Weights of a small GPT-style language model, trained from scratch on English Wikipedia.
Architecture: RMSNorm before each block, rotary positions, biases on query, key and value, embeddings untied during training, local attention windows, gated attention, a norm on each head, hashed n-gram embeddings, a smear gate, an embedding shortcut, learned residual scales, capped logits.
Training: a variant of Adam for these matrices, 126M tokens.
Each number is 500 + 25 x the weight over the matrix's rms, rounded and kept within 0 to 999. Layers, rows and columns count from 0. Numbers have three digits each.

# layer 5 MLP up, 128x64, rms 0.128, rows 122-127, columns 0-63
514461504498487495549550500470461493490488414510495487502521489484517505504453519481480529462492444498495499485525562481497484498562530488475511486551539521493489501523532499482465480440511477
474488570523525512526503486485526456548503497500502521481483519487473552561473485485499515510532473510481531521478486512544494476501496496524492482514542495515490538500476530518487477467509505
463521521493565518528494501448480488506470530501469480479513516506556524507450479483526501495485510512477505484511490468527488498509512475522512510481522511512526467510451504539487517473494525
500462500516545532484496462460457467493464464502477482499489454525521481498445492503517515492513465570512536511514549466477504476540479468508520535500488488511526522535539512482477503518525499
468441536526537507499496497482460497500476533542483509491495478466508505514496544501504482491515556489509515499489516452496498507472509461487527542504523499480522508512476504520461511479507518
501458540474492527522512502495526496506500481513458519492456504466517509526463465482499510497462518504509498474503495510532433482524475489486472513458512505497506511468493507501467506462417491
# layer 5 MLP down (transposed), 128x64, rms 0.109, rows 122-127, columns 0-63
500460463484467504502520502547513530470491434513559488526528537519487483426514515573534532501502441508467462501498522533467494481551578514486513512528503487481478521501484549464486549468504458
471485485497497488506483492515518495514469491478518500513503470539476517509510485493504512512482484509440515539473487556507492490480539526535452452502479486490525537514474515476526521520455500
519510494461513514518481527498493486492471496406531483481540487516523514482520453472492473481484531501493530473504508472509502511533500438485480465468524528480523484518465479516510513509474527
495517466520491442536503442482540507486489494416503526489534454472467538488494545499515504523463487488489486511491514502483487502502474520520491520522458440471489476467493511517584508533455488
493492495509526523483497500459487500497487492513512530512506516500521473506541522511488435511531488526470491454492516488485514481500501492513482542490512532518497519491483495516442511511500513
498505525510478470546486509573551481485484486496532462505485507511480481493499516477490515507502512505519526504520466519508435488526483518459528498497483505489556514505473519463503493482478453